From a checkpoint of a small transformer trained on Wikipedia: 4 heads of 32.
Each number is 128 + 24 x the weight over its row's rms, rounded and kept within 0 to 255. Layers, rows and columns count from 0. Numbers have three digits each. The size before them is the row's rms in percent of the matrix's.

# layer 7 attention query, 128x128, rms 0.112, rows 0-99, columns 0-63
145:118107152108093141122166120114111172144116127176121128162128142095099137126104105123166137126093116171097109100144116082156116113136096143116112162151178096122098120147130156107136125125138159
156:133158104148171133081083152090127143120129100113150117119152140055136112122130118137166164145133122144161137142152077120099131118139150127100120126127153172154136129167147119116152129163117094
134:124130132146166123140120130111158165118143137099131077141111155128153097167172090130113115159123129150159157112102126131182148136119123146072102105131132154104182130112154135095140146145142150
142:158100139156131172151148083093120135155181085142132124113126092130121132157137126065105121113119143150104088144148135130113152121146109136094131126145128107105109179111113122147181178108108113
157:138137175164087121146100097082129176119157127145091126139143124113091079138115153147162109096128134124146146145120153124132130135108069103121097132172109177116134158162148086125143130112068140
143:119087159123151108149108131147124102137116132125122114144117133148115101132090103115168153148166090148157132133109157137176134107175111129105094129135147077123117118140136131158079116162166127
152:127177132164111149126140122118177105141139175149126118127111103159132106149131158136120135142106124077077136101139153135122101106138109195136100133083079110140136152106162139147102121115129143
142:130115087130161134157121154084137094141154116098133111141149089156100091104101126084135100128141166078134092120124134100113127121111133168153124104175136137141111059135139111120134139163136085
143:191108134158144103119156150133134142133148129145136097156086115142136101133100091117076129147041128135149106120116182146177113113106138129134150099124130116086157117148115135166097123132127102
129:069115127119098167108123115107191099147090145133107159127129129133184102134153089120158128125138169096097149077127134147102151132145122146116086168142111140123109113090135136116162147106163149
140:198119158123160155107114070140086163140172129114140097131125151144153126166157149125120134107156112117127117092151159151122127149135126113141172134117098104132094111096082137122123182132133160
157:112133123117149165164151159156142117132139141097201139117135087126106134129122158129164098116150169137147090117140150100140092138092115127131139083103128118113169133103102090132126153100109130
149:136109129132100159143154106158101099128115100137126127155116110150121100120153146119135095119086123134119145190088113150141117087143137116113110137131177130106076110113157131107137134135147141
146:124132146138148115148136105135144093140135102133158099101153115161119125150128177110154148135155150127147111143077137097114139088140133147142109095097126128076094139149131118106120091149170148
161:126125127116134067122138103086153094067148087095110130110131148156124159102140155117115101118126068111163101120122143138133185119170151102168136138103129120121106150123138144123121082150102142
149:128175145148149080153142138119095089106128132144100156135123112143097147129094164109149126160165114094165141121106100110144127152136085096121146151146138139117128090116119098174143142107129079
145:137164123151097131079101110110113156112123094111107091139176128151141105109136116126174138116096118135156132121133100151178156082147113123181149140133088136111127164129160102124144111184171121
132:157083107148143132147129167102114147116172172138119143146096165114146110138102113108128119092097118124168115073118162138136144146178117145136143104142186124133160117115142141118097163114101163
156:081084139133142152141131111083139119135136139120123110141143110164092153132123141128130144118111159148141096104120136133125139195108092092111087101141128167088153183102126158161154130164157103
144:121178160156088123122103122156163127115099110131117151165162105069125105103097170098121113161179148127132165128114116107140171091115093135129146141102147139110131144150114157167115095101130118
138:152162129115130153133129127108136102101099117168105136110150105124123108134080109082121156153121101108105095127158106122128184072153133155106135140139128094140121119163165112152113131159136110
139:126120116113151092121103145110183141105120118131082145114145109160114100131129148100131119152122151157162101115151081136166152139146091145120115121132123105123115110136136154101150153153119170
134:133125136098107138146138156099143106173122130144108120153159118169153151136173103142124128124099154130127120133139111140155129139117149133106135134123161123130114169103142153126150128106139119
137:151142117111095138135173171093120147107115160113062107148136101101153085115116140074128121117107162099149114145098129141139172125122111176103106130145103114138130103134139112104102135140148092
145:104148134178150090103109161136108142102118135129121127115120152112134141130131139101140127083128155108126106112137109116126155174112113131185153136121076168104114102173113156108134167164112103
151:145124130135090099104092167122104134105153143118130059133144119155131121097084133180088158107122172162142144156121123133125101135122094133153171152127099108138093152121165123106111125117118108
137:098124100109163177111124121155111132124114146131104145083108095126129106095117127160090095184118131106136112132133183146086150115153150164113106119119119136123174112088141090125154145112148132
130:144162127089129113106120150182152126179100149102116134125168115132105111145123140166192117148144132126171162142095122094144125105107114090120089142159157119131130160168135090158131093139120126
143:101133140149127120176109078168140142093112085160105147119092149131121130127133123123061129167141155118146114065130115127103138090138142105142099111135110108134110181088124145155138101150148143
138:142150151145104118118079125124180137159095123136094154136131163134111094124125131104145126145176121102148092118101159148118138132106091148154159123153114085151119084102146080126154152111152138
151:133146148129175151125187140116094134101134097112149183152147117102132143135109145101110123121105170157108146116147096153142121113158106095099134164095171127160181148066119142128139118143148110
129:145101138152174109115124129113136129101149150148127105135135086127126168173154120089116111110109119078147121087123125119151121103132136108125125112086090122142144130170133154185152108117105136
074:114111189107156107169144151112156121151120102091117153152111133135107132123092160141093080162126125138138150104153135115129146135096177093101081122095144125091122134153098133118113112150083153
076:118080132113157154138136119113120115087168128165100131136109153113125130117115073082155094109125094095117120150119089127168093142113133145153114154109159117166200129151166130109130150112150117
069:132122074143139157171133119136129141124123138102124163152123140135101170161129144156140182150086137138087151123114103182116063125104134086105123148134143119120123119091122139115137083101113111
082:129106156161141138134103137171103159131112122138086138146131161165152194130104117129161094147132148097167109097116120085113145135113125139149131125141159125156106125151109098163109190136123118
076:117114127113084129131093140104125091092109074134129147087120115115104124161130117128114147168077129145142125097137146143158127118153144145112140144110150141124137121109151213135134115152158144
073:078124104134130136100144125121147077102077092180138099157145179173145139123148124151126118086121091120145145142149152086175122104124113111156136124081146081172159118158146119124143136119148112
069:133140140107133144150126121126114115109168128091133109138159122137173138169130101152117129153148140126108137167135163114134152147170149136096158152149147087124153110099105112145113134140110134
065:170119131158105130130112107157118138103132141154124090151108177106105131129089160109101107144116095091157145149128139113080135116141154174161098107142112153125134185097161136120101104148155154
065:138149151104093180094169164136142131108136100130133139112120180131133146085166116111111151107127125149105121103175132146075133156141071127113132115130145109126157101139183100129122160110143145
081:155114178169136123125130155110127120132143150093109108144147160093077174123114108110106122123147144095095100156135128148123105157132107148091148174182120134074099129151133095128131156114089108
073:119122115134135104074132147132124172107124127127167139128159130080136125118111132145146152172098109150145120047111084066101099144169129113131131139110142165151136098112120109146090130113148130
073:163122129123100131137128150113150131175145125118145108118152104178067158121146106088137068129149141148150098091133115145123119122133168108141170138126115109133106110130148106116114180140158124
075:084111131144146151132159158169121153135124119123133124140113080139136105110152084100099071169106144157116127146111119119127132109176136118140118074099162156196133142103109140077122122157145097
072:138106165102117144155119123129078120104116117166144097169157147134085168118143166099109151120099106105119127124132075194105118121119132095126101140128161163103107116148137120124150117125143142
069:123134137091136086162124127093127136070135188185130131151117127156128104093119132140149149104120114142104133103118152082098139144163095162101141150114101127153112161125161177133139141136116159
072:126162145136134101103161113146118111132117171094150116126133137092150175133099148159125110135132137146082175152090136134114140125100136113147138143152144151113119132144103090095111128138076140
082:138165110129124147142091153141139135141103091136142122120112127099100139150136051145100089161141125141162166114154112156131140108111114158135117147135122131115130078142105073089080133179132137
076:117144072120183164145153134119159124100089096151127121119111093085112119111134129127128144113138132102133121125121145115137143076082097106146130101144100136138129123134147107116161141121125185
077:155138110104154186074114128146138142152141158122160106108105085096109142139133156091121095108146144160101136117104156175141146132098117172125120081107163104168112113123070154147106135124134121
073:120133106138155142087139111108142142136151118137159163112070116103110084133125107099094095166108142137137166175140105156125168127155132113154157133167097149153113118130114078110124117083122134
071:154119137131140161152095128121118150134141067160108159103134152165113097128120118126192145151128132122103114115131129142139114101174075139093164102120128079133141122149148102140154093152167129
077:154124126124132078150150140133117129064123151152110073121119177177191141138110139147118117084146134130144141144144120143124104133147115081147114128092158191097136152130135134162134133150113106
075:127144131125148129104115103140153162164114100142134082110141165111172123101103089118092168124126183155136115106138097147121107077118185113093149143109088106090109163144133163092141178101113142
076:157148159094137135196124138126105097118105133164108137120148129097165128135143181092106134106117117131135083149111173149136131100135129129150128126123143146123153107104140111126100162094108103
071:157111100119145128081111160075105150128099129149129150160141165126181108108122092080225147112111070139145120097180099164107144134125099109139119087119115138122118120128148129164120117120108125
073:133100172103104144144116122124101110115082104213133131136145170108104123102160121111140113135087149135145107135118133116138100128128128156117154128117172114115123149141105130121099129136133107
069:099128128130121153135099129125146136115142123163154093134146172129102102103124119158136154110164149134148149146162133126137111119121093138130158075136132148121138136155101127138159132088116154
066:122090112145123102142116108143149153160151137152159140121139089118121138132162121140092136158123095147125115136122147142081112116131133115142112124120152137139131178127104176146111125125105164
071:099151120136077158132175118118109141107145122128100077096148111124122133126107136102132126142128145147134127099122152118140162153135121142094152072130125142114119099135105137140148141119151117
072:123106141148054116098140114151132160124127138139093149176085193126145108136132116143107107070128099134112069118119129101141102154167153159104159106146133185138129117142144127152142091127114145
076:142157118162134100117134119127119154150104085157103116118151137105119145120136133151105118089165119082149135104163133126150186095140116109125109157113160153126159052125108142168159141116121112
071:115119114133124170141144102123120102045115176124139202145102146123117134111113157133119152126113156099157124095134136145172137115119156145143107119134132137154155147120105105118149174148157168
088:114125170130152143102172103135190108184140114093118123146147124110132158128153090152145102143180153149111156153140138117115119108092155122130060137130147147114147155110143129100117131092125103
087:105124139120133133150133124137139090125118131141173113143119125118116179144151137141125085063130160156121129166140134141150081151096098133161123108125100098090130131164093103083144173146097144
082:148152086131127154142174125108136115113120162128126145135145113126090098056115158089119149122115098100117130128132163108119101101140149135133144091144085113155126081131136097121127124118096162
087:132112105124148072108102133103181097106131156133149144151133143066143134140096149143109118148139085108148148088156125153126137125112111138132103135137112158099132122143116170134128109124107144
082:150121183140113160160172107082133110114156121129103105127145163120144131147117147182109158098137109078123146127143143107168153119133114058132136145118127114105149060148132095109142157099114157
085:171137142136138106172146127154115142144172166124102126122074081125143178135163116123101125106121147131135099150107125142083139146122123143099106158164124153115129108155112115109112149070090097
084:138122106123141141127110144096108117109124139116114115165135144146131102121123160121152073111121121130165115120165123127160150144117095137138144123105090094129105064172117111109142145125163127
084:104088140128095080152137129119096154110098117129136158095151148153138160070146146149131115126141109119168089129130142093126097140109137119145132104092109119145181119126116160139135179152130162
096:144122126140142075103101141107136161129147146137114148117146129094106131105142146117123162113127084137104133148127122149136113145102100150167148124174106125124101127098170096136157087093102122
092:119130120130182183090119116156134140095091126151146087151154165112126152106118083135147162140147097131120113114143116129102109110146115128111099149111114127085151126170133147193127117156171087
084:137120122111136172106097130141117139134128086153186110150155122127120140142154101155107129138083170131138095085158143172101104098068096104146143114121135111103109144132081099168103146134175140
089:169178079125092149133130115100109106106158095092146175121125124087132082135132162115093168155152118130151126114131143133113152088129130106151109124140118102122113121143115132122113094138111182
080:097168115129178168142151118128148158137095133108142141135093090096168137127157109144154126095162123118132147161128122146136122119090087116125122129128107035132129153125118095176165127091123154
083:143148149121127107161096166141116134094117119174074125139109131108103147122110125166135096140138146084145124113156099104097083086117140095142099106143158134141110106112158089135137116147117131
092:143132124114115143135130161124142150164125124129169128121102086107085114129119114106117126126133123156114138132196157118138129102120119135112114136105144149123092110119090172145144090069088160
095:138166123119135130145057142079167101108166117124090144132147124157113103125156118127156116154159115123093118108158129201115147113179127171109149180137146088157123099147171144128124113147106118
093:109099170130154149170144132145127103100096130159126136162150126127157167132113169158134147104126156142132111113146109101115074123082153113113094117093114150060130185147125139155136115110105122
087:098185132103127131118183083134140072121093136163149139138122140127177111116124125172111147114112114141090141151142151105118109110098096121103115128067122167143168196124149163130175085108150124
101:106118132126122144128191105168121099129152140127132138129124114094145154122152107111093113080176121103131163130168142124123137123106160141126084117103140178157152142117138130135143093132135126
080:133189130126099164121122112164131149164096122117129134110162118168155167138118129154113103148133127117112118126140160149139197148091130107130095105121120150104117135136116091185107133123105151
078:190116170106147117123147148121092135117140125126157137149163062104154128138132133130132111099126113142068094138159132134105122095167109142119132160121167129138135122128142127159110100095137119
084:099123122113137128124090171084135173143141156117109126092139127154109129101130118116108102125116146114138112132104082119149100130138153158146174126130132118185112127124174108126121121109123124
082:170167131139139082141100126138107157096088127150127143124137152127167160147096122134133173115127174094128101160128119132180159081108122153146147172140134098159120087120111092105170162140114097
079:173174126146079082135122165125105093117113099118088120139152119138103130108110142157106140132157130154119149151136123118181152128138109144149149136137134144114141156199142135080115113138088102
092:101121126088100129088091185154119131150119142084156133102114092147147142128137097143131095143092133144118164071158094122158116102105158147140130105140098130152139096155119154131129153130158115
087:123107134161126113124152170121141129131118117155157143126129088128079144121162128163069149125130141115125099114179158116109102129099094104166081112127128155133109108116103151167162119108119164
082:088103119090163120139126168135158101147121154128125093127155128157163144106088148104115156102125140118142141121106163168117108130148160120132134111089116139073131134138154144075111106103092100
095:132158110099145212111154121136154138101126088098130137120129126109167127121138137117150140133137122129083144127145084176126195094142169123119112147098163109116142146097144120109103118156148118
091:184095111141102144124126125080092134121105115149097132154134171139148110146104128109132120080168116121152070127109167126115159097148137135154094099138150123154129079098138145143123123127136109
095:120119142143135137159138118138127126139116172105154084121159150096156165128104142158074113098139143130104141139147122161098084156108141133100152114121118122117102154159143138101139110100106147
089:110138132120139119132122093101107125125105147101102127127119124128110152166133114118127172108102079118085144160130150130126136112137139099111151144115122127153103117169146134068132083161099138
081:113160105142122176143122105141120134136143120105136157122145131077121130154129141138136113162139135157096143161091136102116159115211168132121133140152100096133156107091144101105107090128136129
079:149149141129135091180135171122105122132159121087154157124122107156065108163130152076108114162126149114121113189124106118139181131131114124127135131174133127117096116118142122088142119125114129
075:130130134144134128138131119097117068137129128151123160149138126102099155182069123113108154112122119130104102120090140146112166124153099074159169127113119091118117149112111131151134103102114127
076:140164148149144147132121109131133162151143097113145101160112149091139091155140152134156134123122095125153146135085157147104149102123115094115116142111169142090158159115110113109129123140156161
082:160091121129137154135109133150084147112139103152174112105134127115118161132149098154133161133107105165111129140120126110137099099149161148130155135136168118170142149116105148126097109183117135